{
  "n_kv_head": 6,
  "d_mlp": 512,
  "activation": "swiglu",
  "norm": "rmsnorm",
  "norm_place": "pre",
  "attn_scale": 0.177,
  "tie_embeddings": false,
  "parallel_block": false,
  "beta2": 0.99,
  "grad_clip": 1.0,
  "schedule": "wsd",
  "batch_tokens": 32768,
  "train_tokens": 266600000,
  "steps": 8136
}
Each number is 128 + 24 x the weight over the matrix's rms, rounded and kept within 0 to 255. Layers, rows and columns count from 0. Numbers have three digits each.

# q: layer 2 attention query, 192x192, rms 0.0814, rows 168-191, columns 0-63
# k: layer 2 attention key, 192x192, rms 0.0809, rows 168-191, columns 0-63
# v: layer 2 attention value, 192x192, rms 0.0606, rows 160-191, columns 0-63
# o: layer 2 attention output (transposed), 192x192, rms 0.0586, rows 160-191, columns 0-63
# gate: layer 2 MLP gate, 512x192, rms 0.0733, rows 0-29, columns 0-63
# up: layer 2 MLP up, 512x192, rms 0.0708, rows 0-28, columns 0-63
# down: layer 2 MLP down (transposed), 512x192, rms 0.0701, rows 0-28, columns 0-63
q168:166138110149079115135121143107162110110121095166126142124146116152132139095123140135121134122150136167143114132101100089170159107117101122118150101142150157108140093114119106122152117148136126
k168:116134144148112088144138112147129146100125086112094138145121140147148089117162136175124115119144163094122109121115147116143138081121120087121085116114138116124170106162127142127135123106144120
q169:102131111116148133118112152150104131128119150098131138138093150120119099126134132141121096159145118088112135095158125163125136172131138122108104141146118117101119110128126131128125144136115157
k169:135123138117081125138125173097153115155158134120126134107161114132132131121137106093170145118125100173134118126111090110149131118106142138154171116168159124124113152123073111130112120085128123
q170:109130124100140125093116149120134123129154122131119130103135150121123143127124178108106118125171100127127122145153119118113119129158106130083097110151133091137139155112145105144124139101104113
k170:136070083098136104136137118100158143118118143100114114161139120112125108118159139108091137112118120177122177180127090081121115086115139124144167135164136123145128129171144118154129111112128115
q171:103113160162092091123110135128141116094147130150133166109170125127140126106148158098090137117172101164125094131151113115145121139109113135107084081145164160123117155083147067130153132126125112
k171:152106081102127088151123122135145124110153115109082143141136148143092107129124125121119116142119125171112151180146103124144122107126175110101146132140129132111130122165117096132128115112123116
q172:132110128144082154142109118151116153144112107118152125149150132168149083111133103125105142101142128138119113135132176120139125145132142134106150148081155134167137147112130100149144092174118123
k172:123171160165130148134132145146089100158131139127123117117144147125103109117149159127136097105086099108115105147160121131167125157195155133084137115113137142107120126107141122132181127171116105
q173:130120162177120137162115132143124118130104108100126141136108102144138136153113113114120117150130124143128121076128176112167140101098144148120193096124142111129132133131135143115143142131132147
k173:139139137158165125140110133142102120122137101134113157120131152136126145113106141139136151109126137120124128080131143151136154145131127147121125112138121149117123122100121152114123118104128134
q174:125111108120166110147124124137124138143124156107153123129105120133115105175099141125142140142118117104123153106133146157104101108137127094131107126160110125128135112141114157123098143128154082
k174:163135087133154141132133151108157117135141165137159137107129101098122172146073108122143157120087114118136113127130093139138131147138100138146184119134109141096124132116130133115124135130148148
q175:117141129133154146131134131135137127074144142116118150124109121120118127083171145142124136105144138129140111128117100111163145115130111136155137133125141148135132119129134126143143120128118157
k175:121124138158084113132115156132146113129121118127100157119136146127166114113118098118142128127170124129130091099118105116144137113121102135118096107124136114140126114107122127137093107103128128
q176:130133106050172155106120133125152102175112161168172100107097130135144139159091153165124127199099156132092118108147123157135106133114115157152158159113110132134068119137127110102127163130120134
k176:114129151126134146148130154149166147115094161080114125125142107088065087128095107086114173120141152082153132110092143126095054127144138109075138133158126122128121171140139101141106127135129086
q177:112144118144122129136129162111136184139103127105122114124154094156120108120130119100156082100132120120135083110113169138115108143143139134107138120115108139122094156104109119143149122136123107
k177:139133150132112116160122097157116109137130122108119095151121157120142130128131093105121149121154099148116166103143122154147132118163142142104148096124152130144159102138155135128121132137100119
q178:089136151121179177102090139134164120152165139103174113116092118177178113131146120126160052141112133095095098124159105156142126157138115117103108105124117159137076106115116121124115167104133140
k178:133113086126136168156139162129162109160102170127115123118133109131130147134076095124160102119084137140131112114081113145151082134106121121166149132171122116115095154110101119152162122126147135
q179:100136144110123135114108143102159149154137130151178114141108131171160149127135127119148097148121140126127102119160159173150099136123135133104112105120113130138079151087120117137125153143119114
k179:119141129128139133150141181159166130149153173131108139108124102137133109143110101131131104120129140116146099126106132135154134147085092109130150126164115161145079134122072101125124170113156114
q180:136120152142104120137147094153115124109147107121102153096135122101122124102185114143163118101122085140113100129134104111118151125129120149148138099148177149122153142163107149106169094107113146
k180:138134125115118126107155093134100112123135105126140122120136145128147109118133143126141126121149118153113152122142116138118132136142141133123106154110130124144145120150136120107126109145119106
q181:133130122138106117142130128091122100109117144131103139126158129111107153118082126125078160112112147143150117147091138077147159114119124142147161139111136141121140141113139100148147111140098152
k181:125134160113148110114099118113099137094110131142123157126142126138125132105158141133062150124144154125123114134142156095131129112157140133122115092076149129118138137146131119146123131112115142
q182:102138095104147118147146149103165103153111166165162119099099117153139163151067131142071149164099167146150134133117141119124141109097142143143186145116098150118131138124104120134120160145138143
k182:124137144127138118135116149135129125117119144131115140123117110136108133130125111133134120117114153108143101130112137121137132127104123116117148113129133129125115145120106126152143133113124150
q183:108132130115160126138122137118154146145125144101143164115118135142127137126108122106103132143110141145125108105152127126117115118116110108123144118125103149148143114107127109148135162139127144
k183:144138135136142129131121163129140124117131139126120143103135107139104151133114095130137119124115136121135104133121118131141127118116117127113155103138138136121122130118119128148136127115132155
q184:107114119122153132120149140152124149140129141105137099128137126111150098175135106116179107113114103122102124086146156165109094147141107093113091121158113112148101117126131132121106140110143097
k184:155118093127133135110135111131132110130147142149146119110136095125133160146095126139154140119098125137135127135126113152151114148129121150152145134163114135118112124134114119087133150136144131
q185:153147089147110106139116114136111137135067122112110115136125110142125110155088119138140134141135162119129171111114158112120152129142142101166131170117115108116152113150143194112105125124160119
k185:122132148174156134122116119127074162127133143142144149116099122096113149125109165139102167127101128084163133106130157106125132154132121116119128113098145148115136148123125156148107130134143129
q186:147151115110134102132096164123132084147117143122105140153104145138130098135117107115138110155140142127110118117118082136138129145155110094135102154136111134143121098147133126128139147119128110
k186:141110110130111104146149164103152155148127147144133136132147095127139134163098115159101171142118093140148091121081142122153131111135096129170158103140145090121127150155082132114142128116159120
q187:123109131143145120165125148119131120167122150124143129145110135110146081174092117131152125122115112169123109113128143140130119128109119094116148100150125141148123117133103141100121158136140112
k187:155116104152168138129160135150120119122138135139140127106124112136135176153078130159117149128104142119134105131120123165151144151155119145168146131139107118105121135135086128086161148125142143
q188:135126130134128098148144142109122101146143156147149171121101129117121110123131142121097114153115116133132084121140113151149128136150154110129138118146146132133128085132113120133156158143087131
k188:182145113127097114151164165111164127149161153116139142105144108126117128143107095130158129130122100158105105139117132125142139099132123110138170126136143125127132145144094125091157132121134127
q189:151115081091164127095117116151122092107119143114124075132121150150123154122126147120132152114134142046150148118106099121122119128145121138134076157128101104103132102148163157138126106125134124
k189:117099132099089153149073106114142108145095151138129102144147105093155128129168163118122136119127113103136136120129162101113100104140099138129164114168129129119122137136179126144128119110127119
q190:126163123100144089124148149139135136124116133120136154107148113098105111141162117086127105186140117125112126108126109125110118113122124154137119173098151122126115118156121151114150140089128113
k190:130128119105080101116147128096164159125135145111127143098118105137079119133102118138140146141117131160119171129104129140145122121138139089140150157126118108157124123137112100141115105118121120
q191:096110134139075137161123103146129139103116144120136169112122111144162154124158097126129125131126098132129140098143164145150122122112134138153143088147127149138124102136129137148145137159127152
k191:125142140137132102164084160139091119123167131132107164104129152122101106141112100112159123138142148129111133100134118184151139136119155125113134087144114140110111125114129154131119124107126152
v160:116116136108123138077133182108106154110108129115116128137161133135107115119114121116136133126136121136155122109153106147092080101143132128115112136136088088154118128103125118157137096087113121
o160:131096068115122128139096145147154116146136103113107125111135099132107132139128143172137137168141131129123114085097143123130132138117127101158133130121156092147070125141107177099116133106164121
v161:140150124112139131136101152126146100128081125135124118121126140136129128182136126091136155143132136114112139097146152129153102115129151103097152148101114127163121124161136114089134130124163136
o161:132152134136133147125116134162130130125155137133092121130130122127122148132105128165134132120145144117106121109117147142138126107131144120120122124124133112141120079105140108110162121119169161
v162:139146121124110093170141122129143145131115139117129115127143121102131127096130146170154140124117142103143124129095132124119126127084135135157143106106142139141103164161138136124133127137144118
o162:077103136116159138097146095127112123155119142160182123123081145109120118135137104112097130122131110127120147123124118120099108096138140125146085117155106110124161159137093130162139140135128102
v163:115110121150156143134098118118123106122148137142140144116133133114129129085122160126130122130126127151114104135135101117142161141131108129130086138140142133103137125078111137120134130117120177
o163:134134139126097106146147110126139143113099123133118135121127145150135126127136126146143138134103124121167124148150131156125149152158136143137158155117167152121140141170124139136129145132145105
v164:124143122123140100145183120099104157151114135119110093135144122105112106126119123099155149109134131132155179120109159164111139119105149167112162105161121101148126121146128166178131107118113080
o164:130092087109148113122116151116100102142123111136167108126124139112116157118116130084090126150133170120119107108121100125127127114102125136159108102120116116137084130104109166142103123111141133
v165:121129146114158139124157158128131113109121134118092105123121150138118129109121099109121138096112098142142132143110090162072139132128117152141152117138105135142134100121141122178130125111119173
o165:154108078120153126122100185159145158146113110113089123109135132150121126137138134150121133140099137099120111054134149130138164133130117118146145141126133124138053109127140163153095117129130138
v166:111112100113097128126077137150124180124113129085145145143129121117169170106148157159101115093119114132115105131119139120141124131138118126116118159121102116092146135076156157151141142141133156
o166:108107138123110129137140130120146116120121148127171156157142133132130122121133130114160147123136106157141138161152107136098155136108126106101112116117124148147144176166101130138121122161118127
v167:106140139134152127096109127103163157152070120140136137104128137098174130114137153079128118098133110111134128138134128145109093129143149123141163142139121140153141140095164085140116129137139146
o167:127154116116142169115120156155131101157137119138098143088116116131105152148134101157138141141136153115101120103112132146147132101104145118129142091125157145138066096138133123117131111125145117
v168:118107122121144150114172107128096153124159117149169108125150149130118162109130150135132126150152116153127136153133137145132144152140120138148139112121109137088135150088120124183111106120120100
o168:135146128110098118137121106121104125117149117137160113127147148137120160069156115092143145118126144115143104191131143140149119137145112142117123164080157153132127139134162144134147118113126091
v169:117101134131105140103146164117109145071123118132132133129161132151104130138135109160134126169138123124139122126167157140102155142118144094136100128095134134114133131093124143161134085095113125
o169:093140110132164126144116108131167153109134121098153114152143104135156121093150145097135152156126104146113145146130158123119149142100109134101121119108130118145124136114132139132132092125130113
v170:134116172130137108136142143107101157079097134100074157154171149106097102104138114148128123113106134112159100128125098135084137104107122115134089092152102109124107150097124155133163112090123117
o170:121073087118173114144133139124142137122091112117136111139106110130122113132131124152133130172103116133125146052109151106098154123122109122145121117152121089125057154156087159129097162142149099
v171:122068129127124134142151147127114108105126138112126137101152124120120089086126125159147120124142123134139099146141116124073122118118141168144105139126129127143112140084127145149114089085110143
o171:114092102097143106139113106135171137152108094131139129121106128115126137127167126131132160151102105151128133100117130128105139126135116153151107127128139121156104140159095154117126119127156092
v172:120153096122093172120064122178169082091136116151130116096095113143138137131102117170131116112128089153113125123142080117138166126141096140146144157108132166120127104115140111145147167146156171
o172:151153156141099159112106137172152172131129131147079123117154113133150102145141107142146120078093116140129138132147136143160125140137159109089137125145124157129183129125138111145134116151105136
v173:124143162125109104103134123118148122132110141106119135108094121120131124163125100119142116119121146118132144123146117125111111111163130162093160146131091109171134144159138086113142109125144137
o173:115127107143151137097118153135173115145169092122081115119112123120127155159100149179144142172116124117128122081094143115090093150123140108149133125124153089130092109126114139094117110085167134
v174:101128111117148145111142077122156154140129128093127129106113098106133137077094085145145101149122140147133132115141117142158113131158108125123117117189120159166149111138122134154110134151123159
o174:154129159136112128088109150103130118147132141120125100113124123146117148155114121138133126086117143103137089143116122167108100139145147081171157148125162126097130150119116144125100086124099122
v175:156135166146124124135158124102112112148143134166121114125143136130086090133131115142173106141135139123166135148124146150092109100115123114129142101112121146145101136170118136107125117119103076
o175:118129103134145114111112139143104145152143114138132123129130118117125121129128125134092114142119150123115138107105172125113088114100127148161106122128117105106119111109128151139124142117129117
v176:130148149109128118123144094155155092129136137135137130127077130143167157155141101083104118116126083162108155149147102139103118135172138114177167175138122106110143125118171106115168135126112172
o176:156139114115133133125124180156164158084163105131093161154127106108127128104133180116116142176114122097114110082151129138123108117121078121105135153099126153171106066123131119111119104140123171
v177:135162124124129092123141109137146197150085123118149130140127100112144179132116098128125136144078119114133150120127164149155129151118139111112162117154104127159137126170128125113140130163159092
o177:113152133135153151094114144120106118125144149121170123151127130120117119154098157122118097127155112124124094120126136108115098106117120088115129112139140097131104136096125105097100125098134173
v178:130122103138138116123129135154131145139133126119103103085117115130111120140143126123121141104108130137127156105108132111130134143150129138128118114150156134111137091138132161136147156151161147
o178:138116181109124149135127126116146120102119143131144107117124130152142149149108133125113137150149101124129131119110087137129132123145130090116144111140128124095176123130146119142134118142114126
v179:129145127097134100161154120160086173133148112110143133128123116123142108104112150108122110138126142097098155127129118137119132156112116107157105098106146124116115100140111132171128125119128101
o179:121135114128115119149126108104109104119128141118176104121136101115126140130131133111136120132142131103109131142115111126148110116155107113118125133118127110157141151114151142140140144124106140
v180:113155156150145119155136085090135118129157115126111095143118104102120111132135122120128116133135153121111153135119129115153148125121113104142111100125168142127136133145123169110114147161111144
o180:125142171147133110153136129113097128120109153111134117137126127147134114122112113092069118105126144087127132143153110150122116125143127149163122143113139144086168139083134119153118122150113137
v181:118119137143146121117155126093102155162144141137112116146118115125125109150116117123167154127132167151153136108131118168114123098124102149092135133154132095146135143124127162116143121107104113
o181:126076100095132110133159138106122095146104110142142132110124144117132146146090143121102118187138165113124111119121111139116117133110128119188143128122142122104109157128087149108102141125139131
v182:129155101111118086094077136093154179130042122102103171117147149082145097106141144091138128074142109100154107137133133137132070141115145114126128167120100136125126129118162095139162121092138131
o182:106105101115155166111132158131116099142144115142131140107086090127119156178129076197167143180113123149113139073083135144101134094098142077111132103151128100135082105175102140143123130113159120
v183:129138151086109126107129148138163113089107134153081123129123102115107066163112077165165098152122150109142106087147129115086119092125128111132140125091137150177088141147110143108124138147116120
o183:119123116125155172093140100180146144139107109137088078107111092116153120176098128168099148142140137115082132085070156112108102115119139101143109143151125086120143116103080138110155146153145123
v184:113126145130112148157111116151146092085126160152098155137122147096152133133106103181132123103117109121143108152127094139120149084109096146148124122103111127138128131095156105114148125088149161
o184:124108086138154130098136135159172158133104120149088127133129114098146088151126123160143127140065107138120150067140161094135138113131153139119125104160104130132103129159096130138108147145141117
v185:137126108173137141109149142098105172172110124130127105129194155142119162123143133108131158141095115140147131111130126150109097134126154152132142138170096104146114117121149121144114113131123141
o185:128107135121111131145082153134105142135129130127144143113119131137094112113146157133112119135136114132129111116130131131146127109123115126143127127137118120137070131115146154128113112106135137
v186:119135144141121089158131123107095140130146115109133145130114168124119112122123160111119103134147161082104135147132109129127158129120117101168115095117127126141134131146129092132103102093151112
o186:118141106139144110153110144101134121132119132107145132105128127122123106136138133108153097134115135134124164132160090105139117127136122151136139090143107125101109141110152139150114107107100146
v187:139106108091106129152133106119161146142073112119133155139135101124152099085139116126136141107131115178171134153102132138122087130123149159123150149154132105109125154100138153137170120119090144
o187:143089101111124109145128161111133142137146109119178184124072119105105170101141100105129152127124138171140098141123121131091145119113084113156132130106157134149104150124084128118109112125126136
v188:120150104083120152151108126149155096110140114127139155103096125120143116095111115174123111120132099114107117149117097124159174133093102138163140129107144191136116130150141123101130165134148176
o188:137154151144124155093156121124126155155123147149110117094131140134141104156137073147150111081087108133115149132149155143132119130160175116108135147151110145117173157141128120166122132151092119
v189:138120093098113111111125139141124150142120129106140168125158108119159117089115131133121119106137150107144092137111118125137092162120142166118142161148125122130113137094138127111133107125143119
o189:112101131099138127128143112118130098140144109138157137115107136097108145142132130145155135146133121149139109137098104128100098115122104095153116140140162113148127149170101149107127137121153116
v190:129111125112126159132114095113146130125120130146155148141117187124172174118136171117120144120120098131095112160137103133162166124137114138154125096147138123107140124078161072129123151119184117
o190:161154112131098152125151131132155134124122143140091139119148138132111102107142108159183099111091136156140140131180171114188161135152184160080172095145122152104089151144157104143131152137123107
v191:120149115136161155151083130127152110107115128105109131128131157131139124107121122125108123118119111131119126105138085110146150142128088114127154159143128158139137104119149096122137169129137182
o191:165154126145142161126116145157147157126106135108075117117133120161133114149135109170155139093085118116130149095156135149130167140147146120110166151135120131133109120138133111167126134142120138
gate0:075150091118128138098160136141098101096112117110157142153090115091113091169090087105136120139107108118112108122124127128153123132122113101101126157144148159142137110111125142192102149113127121
up0:155135119106150086114147130123122139130141124118135134126145121116136116100112130145088130128126081136134103136130069138129098144116140150168140149101145112118127144187105113129097100090162128
down0:166100131140129109117133120137129160181148123138108122111140130158138157074125137151110125119143129078141120138155096132156137152098114131125132105158117105126118150166082121102132112099163089
gate1:141167163150112172152117120154085151125176154138127185169115178139109146113123123116120135138105112165076102104095123100102151112135143146138137122092118150133134176161121141079118183125126153
up1:163081147087106111140109116122112168138139111127134126137136147116144146180144146113088118103136128140149146116142103141092126143136096090128081140074132140122135099104143137132130132098142100
down1:103124124117134084136129159149154136113113085188101134074128102149104138066125100187111125131112106042155092178139168146141106142117130133153117143106117082096132159097155099095107063110116115
gate2:176141147086123099052057145117149136105144107154144153140145159103167139140154163102108133105142129131129121112135122112089135131159093144148139048137142119133141096098096125134118123061084117
up2:159139148157097107147145129132138079160098139134172139125082132150159108144113103125117121156147122098162102160130180112156149090147133135161185133131127129102142149075112094132124116160138131
down2:112141144094155126100089101128099111101109130126133153107124137153120132121133132149113137070138099143094100178094155113110108124128069117129167142111103114114134099107124159132118191063097078
gate3:139155138111121126092135108127132119144180155115146162157143122125120092097115096190090142148111118117181145100135200149145119162114108153123112093116139108133120148145083159105119113137120135
up3:124105174122131154159114119141115139123102117121123125156089115146142161162169174108074141108120146092139141184121149092073116100060142157141087136161150132149172141132143111195095130135144123
down3:124120139102099131143141083120155147096128121120159137109120125133148104116130129130116135122095125127163170178140113104045152139108131152155075184130128159125159114135121139148118105087164148
gate4:130153152130116117123117166167151137149104150137122081121116122122095103142149129111132131137120140138133176127128137127111117089123134123182108121131142140142135127157137120154120117105095103
up4:154091107101121138118087137078115106141085106096141109118131124098174115136124150136142092151137117089176096150104125136120104157125117130165067127173167104149137125155173141138147122115160168
down4:161158152189182141080161093065094108101144135135094160154084081098154114173134139124143133159107099103149129115134127146145095138114161134088144101133144125116130120097109142130165112136171188
gate5:116139095134107116115107116147124126152114128109128087105124111144142076171100112134079144144173115159134120106110120140122085119087159154083130141119130145103150156101108099117141159109160155
up5:121129101144150153134144137115129105109125119054134186147075116176142121133164158127149113130157113090096157103103158123132137113100152108092113145158103118159143114136135152161127117129130128
down5:116083110134118173155104112108119124120146120093118121122110117160122112166106132155124144131147076128114128104127126082116061111110134120144128112148110152156140140101108100128115103135143166
gate6:146096131126096166163112136143128173109148105117123152106139128092111133124129137169132190115136148151128124089144148123132132169117118137126141146124112131136141138120118149131163144071151136
up6:115161145163080136159142149151135150113162142094140145158131082149137113148126143127080122131135161118119162125133101158117138113179116119139174155093116124125133121145128115163110152122106122
down6:155132134135140138138137130137137119119116148137122103119097075143133112115121068116107165131149138177136177159139148106144120090133141090131134133140141151097158092118090136106153115138093129
gate7:106124126137129152123130148106112153151141109102139132135123107140112152162115120112136095110147137111120122179148107097136152098128134114153139138157133121150133105140125130117125138083104119
up7:126124107141119126138085123143100106173104172121125095133107151116107137138107134108128129093173111155188128126117119149129116136154122102138130108156122114161130154140166115098132119095099114
down7:157132109126131125114121134118138106139100121114144116139105114111125135181103112124126098153131140113136142113128129145137029135139121107138098129134125121165144157110118168153129120131125144
gate8:139136117148127128132140147110145128103128122152124149096124110103090130089116126159114142149112144113141121114125143092102134131125107146138125175104147128124119124151121150109100140121111150
up8:069141111152122145122152100145110110118121113151106145134146089118124090130113119126139108116142122143142154142117138088149129109111174139095137130157130113131119103126144119115142131114125137
down8:133135105108098139150148140118113124099134116150122128114122107105118114149136122109122092173154143101124116099093127115121142142121158117056136137132136130113097156138129150149140154125125158
gate9:109156105128168138128103121082141120107137105137134128090138096158106113137152122112120127121128153142135149150105089162124126136138101147152166117154135111172155138107090126129093108140118103
up9:164119117161124066115105132184097121118131131147128133130139125121113145128127152139113101140128140138122116142138145151153157111155125178140138155067145165116116139132169122128128152117107166
down9:126123138162125149130118105138134165135118117117097113150115094138148139128158097124164112119111106102130109106144135102128190126169095132147134181124161104142137117137148125134177126150102127
gate10:150135137151104129095167127122127135126104088101162115096143133123090166089108146115124118126138118131107145109145166106171124115102162147124109132142130154059129129113114099143123130150106136
up10:130188162153144109109134098093122122169109138077142116144124152131091173147087118126153137129119137139141208137117119138150126101092182159147142112091128182153123103127123165168094085140105120
down10:124162107145128156168156154113139085106122163145129132116170127105108157145125120126141135129128131157103103093114123155156153102132178114128147122111142160102076154126096129152108084146112113
gate11:115122116154117136135150183134095138113095152103143134092083130126174147151098110111173132143139121145108161120085131106148117122088161153151130122170128126121168149120088109121108139150127144
up11:103118132132133130120123108113172134134150124152153119106153149145125122117184134110101113116182160134115112121104122098126136124127118098131127139119124184125134124111119119153151136126142129
down11:123129118153105132084126158100140161114141136105124107118139130120136120141120124137157141119134174070080159101142126087114089121085124102139131136147125171142135148056119077097131139146151164
gate12:132123138146142138123127111101166102160153132161121083135122123133107159114129161125139128115127121114145139119145169128142103102119154159102120128166095156157141105102118095120166115171121131
up12:092103098101164154134104160148168089145133114158109079135099098142131132117094047105158133130168138110120149128114109130131127141142122077178073121123135150134137123128117124116136103120115134
down12:121095173125152154077137157132143126114151148144133113173121119150113130128132098163105115134134105156156134114119100104124119144176113111137104152122148118140129101107083121107116127159108120
gate13:149131090118131116150107150101130143154107146097121196134116152157100096138131121138096139115155102107135129148163121110156165216138093122169075138100085077121126130143118090162118070110146124
up13:142132116076146121143118093153117102118124140171166157128103160133161144125152120108139115139172139123093152162148092110114114140105125117152130180122145070119108111108148124174064109115117109
down13:141138195162131091113154169154142170110135123122124072161137116130148134174154101149127151113169154102145118132092168138140106103124126078079144103164124154118098154126144140129143120151140122
gate14:129138149131093130117095143113133164164134152111104101142112122174096154152080153138117134087164138088170203177139114123169113145081116116099081124110105117112233138106125092121157135116127121
up14:177105104093172135121137118112155123127116114129083134146110113123104078129133139165133090147144124115099153094156169085146140182139085128154077126125114125108110074124118159122098151131157113
down14:165137116114203154171134143126090143107109147121168158125140109119134099149107123111144070134078095114110118128152133139142137145123126163151132099135114147131088121144127169153113091166119145
gate15:119143097123163058147114137170132162093150159096163165097146121109170138112154130101110105136125131119102136149114142124061123101151119153141104168071145103128129141150104118111105160140130147
up15:164110144087129086106161123126151106109129109170141130125134130126103106134135133140113101152127110146142087139099109127083135099109143102128117153151133083133122168092160151136133119133131156
down15:123141139143136134098140154073094100121099134130064143099106154118118125147100126131147101144122154146128107113134130123166079146117126132102136113121122109182164114118181115156136119149116111
gate16:126141147139182139097107138180173112103096188083131113123072074148157126145140083135083131129122117122101173120149133085117137133112149109120127133148113146076145168111121099143104130194111166
up16:147112115143102113115079103084151105114185170146119155141165134123145149129114115184201086139149139148111143170089123134100145119106127128109092091132118154093098120091105131168147150148146170
down16:126118103134150123106104119131143082138069128145154094086123122115142138157108140130067124109143150148173111160152121141120120089148141154130182115104103131141151133170180093091135115143106124
gate17:115156129127159130129113095119165127100118109103083100107108106143107133191182147130147140104158118118105117161085107132138092134125133107130139105136080140157113100135165090157121135126130149
up17:131178091135133118128084109135117117161113131113116080124091155132086085145169171126144156126124104115113188153128116149175084121168136123105119120099088128123139108121101113146108130124144107
down17:106157120151122152156125159146146085123140111163122115100110148095111119119108123112142139093094141184086117106081155141134128097153102125090165117128078142114144140081121130169147118148137120
gate18:126108142122142136091150072132110109151131155136109116105127128132101107142098153133148086137116093133136130119097127129138091128100161126135109099096110146150120115081156109114128054153126134
up18:151115142146139161138108125090130131121077116157118158125139143069109135131121179127111156173138110135149100129165150117095031133148184118122137140112122105121151153160106169118140117118121116
down18:072142137105161118122135131122123177167154116146117131103129139145132146118111108150111114126109141082126129135098102156121203146126125131126152116124163142130092127119090118146121108130142132
gate19:155135125121141137155131141141156115124153132117143094120165095122141126122122103129149131133108108097065151132091132155113129121133135122142134127127138129154115168131110116144148165083126098
up19:102078118110144141109138116158120119113120150133136113127067154134143130141079151140143098134122129142150104119119135121168131152123131159118129127137087130132130143097116130144109118140156136
down19:138102146113117116107114147128131147153115135125133135127147129149148158154098121146162118098096137138106116163111131132169131114180169108133116126139138147140086128157120161130084131110139137
gate20:139116105104076115150102127155092125158086140102078098110142194143108093118121152097155154111107117100137156141142159135115143113097102209124140138120091168112167139097098125121150083129154107
up20:094106106106093143107137116140117134141152103114099081134099123132112112117125112154138136160176108134149114117134115132146143109116117118092116122153158116112086113168127141114087111119128093
down20:132131106108104150127123110118097103158159136095117132129130125117122132104123123140140098110128120132138125137118149079097094130107147086117098140108106100118099148100145121123100116120133178
gate21:118130145122123142129122122102125117128131049113144129153088135142112117142117123140081133177105133125143101132141113119119138112095146102119124127105127083146165149156124154115102137153128114
up21:138165117109090154170115083125098098090110136134136079121107113123089113115145170118178161134146128097133126124117155104114132113142102121120117124143140111156147095106145157119135132133138118
down21:146094111134135144136119114098122150093120103136133120137105104114115122153116152114083126169144118076163139105120121083110163143135099143155074122154131113163126120157141166136144110067117143
gate22:079108150160086104144093130142078168129111104149145124155128107077157127123153163147138130148141132113124143111124158115132113114134130105103134138138143108126163158104136125126144130134118164
up22:116112076099091088123137086128126133157162115133154062150115182127144109121135118142155113133142155156115143127082146115147149127148158132143100098136135124101121123103093126150151188113150085
down22:127131169133115111136102120169095129110121104139068124147123166112177123068153127135121105129144119111123163111124137123121140132146145089065113120156146072143161132147124140149159119089142142
gate23:159123138165141125162114166120104145112103115118134133127150074110099136101137116135143175154122120153167125093102170102100130104117149129115136165141124158134124113140107162120122129165108126
up23:150103093155164125120136140177119092116134112119169138151127096126102113100107122133131085160133118148117141088104187153123128139147159159095138178134139154117086163113100123142119108127160172
down23:096146119124147126085137096135129142116128177150168113140106105163147114122175130137115086132137128114109128141121139164175116166128120096120146111097108124130117146131160124115098116123145133
gate24:138159166111105118169130150099155157133114116100132148105125150136094075181122140122119145110133092123107152140136114111108133101137121111096130141112172133158117161118113121149147098124100139
up24:156128101138154126182118175151126170153119132118134149176125091123115133137157146112118120144135131074126157121140139097137139149100102140156142136151109115151160101129132121101102174127111113
down24:139136137120151117105133086111099079085179133113113121075119102132129137092114145123139142124133160163112106136103119157097153101169159113137126108146143161119116122128107129123133137138111118
gate25:111131133122141127156080143128143094112131091122103184120083140138076198145122142146079153112120135133111105093059132084073168122097086136154106091130112151113129094127092193126119103118126150
up25:134128119119124195128141121134085127126158111099162107151167111126134106064140122130108123144118092121173100160187137136140115135147103150082080133110183149107157189183135124095165140140102156
down25:131130132155157144130170063155130157151157153127156159126107128152144106130164137120177084110136130113154110158110079116162140124129108179109109143147194185149185120137094133120077089134108188
gate26:141108124152141123133150161138162168088118100114125160163125106107106150128142172137104150129076146160124105078127134114085141129102087121128108175120141171155122151138154125097126131091071106
up26:149129159089117152157146122115084147178115106115114156133106148130101121163126155125159149084146113087124152096145141175118115122110139140124102107110140149141127098133116117113130119113124118
down26:122119133109113128137116104141115126110110137123104109123094157165124129121157095131112099138113149134109163143168133123137107141088125141147135076122150115149118150138128097134136119107142116
gate27:155132153149118107139176149144132137134153132127123105139102093110112100100196110083108136091155180145152093116152119109092158086148128108140128122137148077108110127077162152107144126102105126
up27:107108152178104127149099165186158116126129146118132130128140109104133099135137075172145145142140124123121138154137138120126149102152100119155103122180124123114111117121156159148107078133160151
down27:118153128129128166084154096151097120114107129135140107058100118120133137104115094098108130147127161133129103137072144103114152126140120123130187150142129163120174156100131112140098150182103129
gate28:128130137137097147119108132104151143124153107117144128112144167100149126104136147102113120096103148146140113122163146151096115160163121141155155171103111113130102113149152167152150121136108107
up28:100105131114148110125106131146105120151121126168188139111132125128150135144142160153108125132098111148115137151133150114122130084160139134117140111112107126089109124131132175138143159120119171
down28:085117115091157128115074114099105111171154115152132110128114142195117128133143138141141100122107135115122125117127133118108132134141102125162130119100132147109149157155144152206121124134106117
gate29:144154151123084107112144111136137142140125111131107173099118081145173105131130119091090129144164134128118177151117126143146132182109127133085133145146163126121147117139164114107128110155157129